From a checkpoint of a small transformer trained on Wikipedia: 8.46M parameters, learned positions.
Each number is 500 + 50 x the weight over its row's rms, rounded and kept within 0 to 999. Layers, rows and columns count from 0. Numbers have three digits each. The size before them is the row's rms in percent of the matrix's.

# layer 2 MLP down (transposed), 512x256, rms 0.099, rows 444-511, columns 192-255
087:489487536564533579543551451606476445521539471499512424469539524558420592491448483545483557539506458471580514517506555455527621493484535501457439530408483552576473534488513447578517416457529458
102:478543615492560593499463446674499495524547486462461497465509545517542537524486500461497564498473563421570520418607472483509486396525368559570519578442517583499504515471540562577539471478449534
084:483505480506561564554449531438542499608445478579534485441522534488466518586498498424579487629468526522475569452484558488472585438541550542545502534477509578452479471542565534540426436476469463
108:539448536527531517531539512354437497458474524530624506488460519529489469426520543551486619557428583541423470529505407502476495566441479512498576438449495526427552470432476454484487489469501483
099:495498446434480480495474499524556449518437586473558463508425463409484542488627470450507467456455539485423371514468459498400525517532449540514379593410533450510435569481510485519475521437560487
112:485526604489528464484513419554445515567578465481589510506501467464493494526532495532450549456420470477601494500494608465572460415333551499525573502410559513479529543446534435543510561469391521
102:559560509513563497573496451456543452575486522477485448517547473516489469501548505563529600552399584472521460542404520480505577555451528527498539476588526516543434479427496515590460538533497558
089:499540448525482505399479528399452484623442554482489482569546507508475544558481494484507505548476513538539556562531416446488501457428610516548555519554545526383439513466466470564445477552530576
102:510461468541515396555453464600468472484484508513484436447522616544467478625508530464501447474519428475551518518500534456499488417545396469504484446493514503519466582525512510522420423526459594
112:518581415476531503544567548504508546455505460555480445434578457500559478446522557418513485426460532530514500452520542519478522485497442529456509507520439401543485486575425488590579482477512529
106:536477522550503518559606523501549507544526482486477597501488504485488504460489523527526521465579432540489430540504513491494503416468561589580554554509514474516470432476544587446324529469522463
103:437484528540552521567453493583398509504541428501461464554464589551481427369504420520479532373549526442642576532547495464540509477527498520467465511501472478495385531497495376479426535572558460
127:487576510436554491500462526441517571534541542561493520548521454586579520416499526437553557462569459473600521520489546508492511454490502435610544518605508503576534566559528399430444458415501528
151:478548403564561425465451507492555477437479442519516541551517574529532401477480462478496531563471482470507513503538540514476540510461523532482482469372474480568447465491441478505497491556550537
097:420572522499506509497514462518529448450528536529575553449380419612473522421564583532499414463500468609550485538429559480498471511502537504473537623465535540496558545490523387500561475428590628
099:515460396470490482481497421512440383554512495508485505505524499488499527418501482530518465429467541454550386529436445452471538434505511538404434530439470435511529463538509451514466532463513554
058:477563499492505462497481578527566597513464395504551455486455503535548502510540555449479538494612502524536400463513417494539565558552478567442452505518530493424493488399544432485470491582495489
104:514484509456502471567554473468532576558515411398488508540510414524505459527475466431450454492511547540499593493405540455484494420474491496464443517563500502482445546558535432525423534435511494
078:500581470381517547481517516471525495535480481467523497460465420533498521460423469487527512497555498549638531514541447439495447543529431524486530429537524530486543502573465409530508435430448547
103:527504432441515526524458508498458443463476523537453557489478483476572459504452605458472579508460573510495426502443446526412546583598487588561503488475447441463418468373423547522434561450497539
084:462523493477512449532635491465460497501487500507568545463511459454488513525594505359484538495506558506498574502441454597454610433496518554579592501520630535420574467556635442581427530541515507
102:482429614472473454549413460518507545573521487509549496416521529495360543465477514483465507511465532577447509542512568528489608433496512463508501396470550486532552553446490476522490511460468538
106:525452554500438489532550469519497482461464549542553417547502579549499543472386565422544427517459454495543485561499577526417463528459454445532584442417518515479487498646533514469500442449456465
100:521478470456542423504523457529467551442379558479505433600506556538502422406563542453507476469535541543639542580506400479432518455477518528519524585570533462440439462495522476486457439545491545
117:454556518496550484469497547469489475447576519492431469472479510467549504520551540551483474534503472463515534507449478551515419521504501391481468415503558498479491511503550523475531505511479557
100:436596512482559475455487531434458567517504524480361523560529494546471506528443520439503454507516515544502365532419455453452484516497528542570510587497521502503541526498590438502496417517426440
095:481522522441509498550531468508519501446438523435413491506506489470523514570464504486454493439509514532394557505591461452479496479501551538434453463598463468551483447459588475521512419580431530
058:463427556473495457538556489541429455441513502499384537601512523470459537496464571448471455542518572403511571612502583466503546497499415493470465500476458541473551519546503443467505473469503472
071:525488450428497495446513413473531494523492439530600462458539451556483537454476532480511504488411475544475458430438396518460552576422450586569504527488473574528474553521550509440559558509551469
105:569439447481532412508478499638475496528482478615420406579534391433466521341542452534475491511544456487563391549503480427428514515497457558484412538465585562526458527505465496552547498492548492
086:441516540399432499523484506558520449422452459486467486521503424620471474466520472431486522504472498456577503540483477488525530524430599483428564566528528518535545448494515491482508482454508488
095:468485460537498532546511558602548526463496563549533492519501530444484442478469517434470549543542450402515402460554553561487465536574477441464512516592491529511506477423517480507482531415475542
097:444505598488519463477461511493498484573447511640501474430505461576451536528471535529543514518445543474545503453503618518598534495623492525540568583514483478402571466451544493460422489517508458
604:539518454608530411535514476583550446438464481458463527481579598505543484492569473461487500416460583499520427473521435388527524543428505508459494567523550533444474462524497600477482475514520517
102:545470538476442472538482510438464451422557494567454500472524477543473514481489532438564441435539482457502415454523442425505448568504442576501580484466454438534461484526521481489397469505471430
096:400504545500513455533406579548462496489489490530536515485519436530527491558566549541499537509477479526505507476497537525519583601516427455537541398381531543576417425406517498581424525451496515
103:568549502455542458481436442446557476537669500449461530510464482400469466581563420441527531533461524480467448594500514444424477473463456466571398577516523499435490485464571488549451422499500442
109:483407421511579496532451542429532476452555488508579526451549491491525519526582488410564471393496433537534509434499500457421520459537456460555536510551470566521516497530457484481507470449561558
080:450468547511517501504479435450502499539599492509483517496444469527443554563499432505506446451511535498473570566474537559484598518468487440460407558400528481531527519460483375543506499597435487
095:432462450498497516489537501471400547480549439530423485391535478507542579533517439488501447453523329550482583431470510496524471459513471431594504515490550617456541447424501514545500541458571515
119:497521501428399449485515583482493436540493469523425568573505563506579509469515460442466556616531454589505498603617482491410509349467552483515560409606463597507540507491517357505532502501542497
071:515444518506509555471472449520475486488551529494514584461516546513499519531540402505480505402589492553511467598435510364468444427562566454400454492513475545485480506488577439526504538528464578
107:487538524475474552495528515419572396478539476528481582543490447511481510612495527431474549482450463537518485539596539470483593535529477513453548496503565468471529495405528410508501583508478525
083:502577467548531576509504464529551478560455546508515495486586521526470437529516429577426460579500559508558489519468503500490522460533516483583568533527459575563549520431387433434436492410427559
087:329470464526468478501502512580525448484528491450524518523527524457560471470526501436481523463500499506515460463555494417394508449576516510496518519439490506603514487445503447427414494504527484
119:487505449503599422524508454458472539537488462550519454529476480488523492415438519476467583467486510519559516501402544505463600440516447455497548468486543518522503529522457461458487478529492447
102:486450504538431535474483560567452423430510501490534462451530491426434511579592549515478572536504433518510550531500466485431552545475514456565480582481541462476567441514460526477462516523483557
094:526524420268537572547543498517587486539467477539514452405538553543439471523531486447542522603504439535459551524542475419433517520513509473472517464444447531606436422534487535460561469545487488
117:469527500492501490494467471466523515558503407564429427456463564574491531520452456484509527459488569572566446543424448543547543557510570373541564545531438565499536524427529451477551437446579375
103:428587487482489543566544528463450480562490604539554538466537502521502557451492548417568437491543528504541444484487433529590460523538474438562526567586539475506497514480401554518510494472490514
101:487502491508433522482471488555594467522479432507532512443585492593479445506504562559551352513597511443498545448512507528425428463439473482519560472511547519491592507495500484512493403494513509
049:467539493528483532563487467415481500568494447406351470558429557471570486453517540478492500545459473547542503540485458498505508480558525510474453495518602487498556545445532469480491461459501590
096:461505578444531499575511383518471404453438489544501426490448499446494444518562531497464549485609514553583473574502541458464546494505504559535454444524529544508556512514576462518553535481518572
099:480425423440528465550448518537563502519586514504498483489454496494523433488458461536584585582591403492469487623562584407592546484559566461525422556571580473351500617434461538554525391461497543
091:483459429469491498535547540482513584490422395476527448481453500549397523530476611481523487485554473581513497456412369575519618526435600499465493580459505553510502520457420490492474492549557554
061:351540458580549501451503549530500427524584500522535566490490560386425516512548515520476517600483403441441399489495542502479482465551585504438436397511442484500545491412472499532337602550438539
105:441491495502547574514404433489552504435493534556545558436520491547489548545462499529500551454553470488560476536603544494433529539495528525446485588507441433525491502562468483522518520463512484
055:498451569482533660512498529580482421505525514525570477451477502493460453564514480501626460489559505453508456547460521566468469446513454491600524495448561433469456560473491493537472518492568562
097:519490433466536456492594521574431462557564389521475449523445494580498506558551467492476563559499560526437455497510422505520521487495509431459460601517556606501464588512562491544511486449492514
110:488465604535554494539506613484524592486518451515516493415498532508513455517516507535430602482528527464522455488455493473474552444583458548605470552502501448472424469497347516542556395521491524
095:521466472389564515509557526508463588596529550485658498513551503565508560471590487447543512547501505576508443451456475505448497468469469527520515518421467574442454564463508454569548448471510565
083:465497466412524525520476392474474497434438525473491491448472569576452512497533422502534513438479527461527491559452451510509540419578561476448532465487423531522470406462444472491417509501499549
052:507474552476542354534477445472483552529532516514438547506514495484497421451511623485468600510533445491508462440489555482455602499496529533494532491483553505538420511470565493582520486455476426
119:451526507464590582434490517487480520496470489439486542456537584441516471448566483590500482513492544520530552488490491516614510477481464519587492508485507469547512417444397479551505412442498405
077:508535499494494547454512478525483516511521436575438486540568489537442452460464442580445501520490533514537501398453493439420554402472401439552633448495503534508465614491481408482556521495470519
090:410529538558573523454587464456451469476508515552612502450552467489487603510511482428523468550538480591524437487476464547506538555479479457521446548498378627517514537485560579557547476531535514
093:538499504432510596428469507523486502415485482469460465519502493525426491376468439519430604593537620461510498523563488511516429467514542553474564468473489484498533487537484398453493433467507434
100:521540496457478413459467424402447507499449472436440543552510513425467513420584412378492533452494495506554403556403523596532478535574579523504538497493434499435477376421424573491516459507456553
# layer 2 MLP up, 512x256, rms 0.106, rows 445-511, columns 192-255
102:498462487497465540529559473463525535498494478514459491570414564519474551430533473458477500504536490467463503523496511544510572489524428520517396474506570501397536470576541449469484514488550419
088:509515694477581498466467480529414524511471514476374465525604399561512540534531516602461571506439450526498417533487497555442519458458577507557469321477499410534505430442458516550464519497493486
117:515580499464453544489512456501505529452490367454541524539481592474506535471519512502487452532560489482502525517560415457497503522446542407589441471447553423536481497462453400602500531449477504
102:493567434502509507469518505480470533482584503418539498538436481506498485461597421534409500480471534488534493473460580557561529460476561477504467470473497517399487579500364559509512634559499514
103:598490539503473536480571475449489515579612541566491456552468482513520500482346443566517461505509431445489515508599507611519519464491469530485520526582481603516504418493492591542579595537509478
105:424532552581441564519445427471488514502424531494538499400463503548532448420497473501527508514413422564489496462391553435534458498435523491513495544523438534480574476421538516425434475500395462
108:460500495541503479424511543577473481489412590412463482442490519527403513501588452534521586495504563475492573439534420546456448551454443536510598584628449508490558497472498549436478509473492516
100:499494546552542558549553559426489450531577555503485588494550424492570449508476580517618479497483490509541471456570564427487430418560526490467516540472461452513519517522451482547542416478473527
107:470452499548477504501485400513563576481476527503520515505506471414530557473412458559493449478525488565455423569445477427521507560428532544416515433540515503501488504474515494506550513638575480
104:633509482480462517567636496447512470469562509520582495449359549475509491517483464615498516507456530596445515498650456474457511494437453476491471537466521410552456559517506514435480513499453492
119:514518436490501522475475538553463501553433546448531436599435468584486444459506500501473397486399521477509593502516485515577558438497576556483491497566483432412445508449570490576434505461502553
115:516488469555458447548484519518628572466541435586563446490465510503463444520548538586529415487493555556484453505590488478503513511485535419544408499424476502454578590432510453473598453425543520
118:529571535526480547517516451485432465501534418509482433497522502487508537488504510549533547502503449431516566513591458524396437498511460456503438522525469493608546537480432492608459517527568543
108:580481551463555519456517520495540561441464413432506494480567398589581570493547579512603423462523483517501575528470509513499447530465507469459538566574511552533483511509571499450540472411421462
104:478478418505523474454498481507565493504495411551475462585536525453572489383461488500577507476498446562530528500423500496443445609607436504413549620506518391464477455550469503545576472392504512
088:448587507458517562659526495559487507519550524516527502510496462495394510547571546474509493474497506481430463402597514496514481525512488486404537503400463583438503438543473440483498450470615572
109:538473535525487610385416532431524530482549546548491578585451472470560438438574500451470456487494516546459580584509516481540489387432577484416535463495491478484478483515453565496538461465447511
094:543484526509489533577436512489579595509480517515437406463513434522480474530556521553520564550519553503473553518436519667540478511564578601494445472474366586466531493540533453492573538424540434
116:517506433539478436379481538550470448367560560456473564521429407510464494491456561500594545586420548371524493619460497449487535508550426456480516438504553402472484481471547463453465540469486473
095:465457432544551468472428516589511550516531479504500544461523452471453592460507510513448457468481506490434522467526498497513472450555574414475582352426518433423514429575514451502549413479572475
101:539481476591509565532490517547560541580465418347539512504569490486446510536446514524613471522450572500459409439543582450461440493589515475459558388485534454518479524505488545459554522510527492
108:492503494462515475542510489517551512493498576524498547453461409547513453452582539548523628443495535492412438425535578454563472500575452519549555528547486551452634474481495519471479544495529425
102:495596502490554471505486518534497454494652518514505512527493495435498464508555515404564448436494441523445556536508404527531472549493561456480492456519496522554569584490505510561471554512516567
108:597479478495577484509517474455529511588510457579492472376503495426392452423453436515492565482492511492499418426589416509602462427473514480587434508547515531514459520612524534442478424467544515
105:532596534516516564533444512485484608522467471444559561484461519561541432533478583561471500478438495526467503477517475403567508529413474497503532506392546424561517542503482387524473433477494484
106:533399528488439484457455455512542581459418446548532568526553547406468455485516467413612582487388488533473583476554532382575479500491460528543507465558460526519402415478522469473452475523500442
047:474509521582496551420432513404514404463498564388447476501481484497495538439473523451545534529494561574412555453491485573523632509410511472504481502496389513543495534465532479518512502532497561
085:539518515536499557511538496458565487539566519363487489502465516521530531475527535548561465560595515554508494484502539519574442452496550594418438404420544460503421477452554485474506517490537472
107:494457472596523474473443566527505559483538481533450520560475459446495410455491498529462473441542380531529485493444531495608556495495478523441422524592456477505514533477468559503517489651466495
096:550578500499461554535464487458551572509464569541480522499497535491546527431488460464481508495449332563520575492461467470470458446544528461540500304477515479494475441506513506478508473466512505
102:461439575479470540466486551459532558470559552556534594533489522479449549532518451434534476438517454433462406479544485529521585561491548469497535467593473558435490477499466451544500426493502549
100:478528557475540507585421506429564475521502499568542551448538458492505586520434366565494434457528492465539588473524417594533455498442508533492485518476558485522556418527476519411439503507519572
101:452492448401507497523496487524525449562536566494516448506348471524527470460513543491505537458423462454444501516460597541479529487525429470507479576437486387625434543525527486495557593585524449
105:541575551454539466523467473523439497468467405453535539534484427376545479538444426610521587450448479497470531382496479509463584513551479500653513506470508497623551537517514441560562622508399451
094:483456485570327547475488525523423542479543452503508536419525543535543493530514485495600502565449529435501509399438518502451489521464391445562571498464445596529565433468469532521468542481529411
111:635496413505542530541476493553425560491580464399459513594486569432517455505443482566622438502506464520516592573525548530361421444450549520505421562567479468471434499489523511567499448464454458
107:509481435440554579382507481559538523495526561518386520429445482433523467449599537533419497519547485449499470548425515554583503467566469492488456399497550587500518539423473461495586560459541420
097:549499447470559465485488519482425579512497518446479516475439577512450490501542512536535549540441576513437495503576516525546483472505530430481500444454413488459491403521484533491502511527449452
094:613503446464602540516525488488551557526514472468522509421536448438492481446507411509521504457490400507480533488502521434517460514537471557544498435477505497562430559510432581526553589499466462
110:508502451496491489559384412499487502552658464542550470560480497470426564455536512579495516555476451500526424436603597469489527567493577411471511433524498467562554602544493471564529556575591517
099:496495456498539524498457554513538514530526429517447562494512402379571493494427558571554470507488509587445556525510485526533447516412525490507588499539509479527478467491610550377434465468546485
106:534488513491526442489564516555505473431468552509570451499455471374543421589569543542602473460493451494432588553554493443427416486465391422516500500608518529505515592448438454500558576507487464
092:523454423568489564522503477576530531490452423581549518599476411553528407522448536521545505525548477521548486549544414553501485541535424436388464506447458504517552449488453599505555563424508593
094:528563538499533529464486473547510520508438504528487460496427520560510537468435596494563518506491475493422472481445509466468420476467511438541482437500481581551524519553531566525522460567513472
111:557462474502502500583494438425478547455565456518475513487484481467522411457432421513564511457448540521560496527438478597573529487439474488428522487598528470554443433428445569422463518542435428
095:522461531493457526453464548482489480523484481499530545597503453526511667544465522562501520419584528534421493512463594514506550545520520423566521488488448580515553528517484449384548620499402590
097:492496517542519433499461528502525423518474612448426564501510509547546563515483574496496435390499468498469478451511574563465612476497517509492533433528451525488568551613477528460414521542494380
108:531480471530450466530502453439582493507494437436428461514519593478505512521476534483431459435468493490555506503475487604536477546598489474441574495527551480522443435506489494523394525485506564
103:523525489466474558487539517544543507446578453510517513446539422455574517437492581499539472402484572482525426513459491552534459519524563459560513573512503472537495528583577499480497487469485509
101:474356465453437485492542515476537521438454485511435530589514446570465508458464602565497496459454485463443437545492467480436506548572555496513517603493536533535527524538538574466561421364516546
063:513479597572463505392447448485486461522566487519487420516566454509497541454477527481404436542512550493531510453529466434496503442450496557582560530479529527469496463404431508494509507427438471
094:483375508527500524497436477479467483441465543484501444577479514467554489402456606477464572415530450539544551496547485491467539535393546545563485499529493519518545430576517448437572501472452506
097:522432476540511500448388539440552460452495455538519490557510469372438450485501404485554524550456477417450400485444505473498511500501476563518463509513435448472438495453355489514432477442494449
090:534488463507539504424593542414495514403433472569569588472537556578543436481519499584482501446486473505443474461451407482550513518473486486566467590457584458558468555595553494485561554465549451
043:503481578503581456482525485439528483490493545495554539559513545470545543509507483488510588526522501529464626522505593516481439457512532424369469516515481488437483424500438423469492573513472447
106:537440565589508569529406482520543468528463520485495505517573547515550519517458570441545474591641464549544545510503477439567471439476509539443540435521548481447504656495431581446496519449500495
049:556474515498537573437523480500551431535488457569517545497511476545497501490448468456521593537519533530492448530618490516511423560483533524477488575480475672510581520432475485533558602485533468
107:488434494541457551487416473550530451492492470498491467446461485468492588552540491475529507515472449489504538452491635493512546569605470521423432452393500444498542529511532520451434526531502526
109:549443435498549446486526505486475633472530421527421473461540593522609482483494482507447500475544456610514438512483529527504432479538476562529477459509417456527606472512472506558466487499502417
100:480450511565547507490498391561517594484504551545550486524512489492570533471502410503490470549514392506371591414512540495418516596478524500459508417509470514557534494629505443533551461462496490
089:452444486552492503463411506594571513448513514365464390502407512459525580464502559478460498469493572413491531517452512609417483471449523463550402517482434401406476538464472535444490563502539493
051:475564470565658536392479415494480504542450507592506539440629459524441514550467481530443369483541564521494532446518374445527482521451412438480475585522403518554528452487567513513386498536530499
107:456506552540518570381527447510473557450481563439550534523455496440581507530471470477492404502480467474504456518516503464595510402424555532464520468530533470547410575487470563542506463477500447
078:572466548524514496526434474470525544456458524456405425492473566558503538481507497579485608481485550521403494507512520544437423429540560558387501495494538468487560471495525535527543418517444506
089:553418571518534476458496525509480552467540514498462563426462547450496479518520552534603517473538529461367588394558576490560436502452535463394488370475570442521438562514417455421520517454580564
109:498521486551552473540524542527497529481500530482501530564502460532506540396558528533509532555380506509538533511548476523441462454572542470517460398491452466557514419526508430515556523523444532
099:478518512491488450456547493485489436524488495476453459551535552549475519542475590433529367514487528509494595557418504572474398624514483515479538419425446515528530442503419463466526508495487518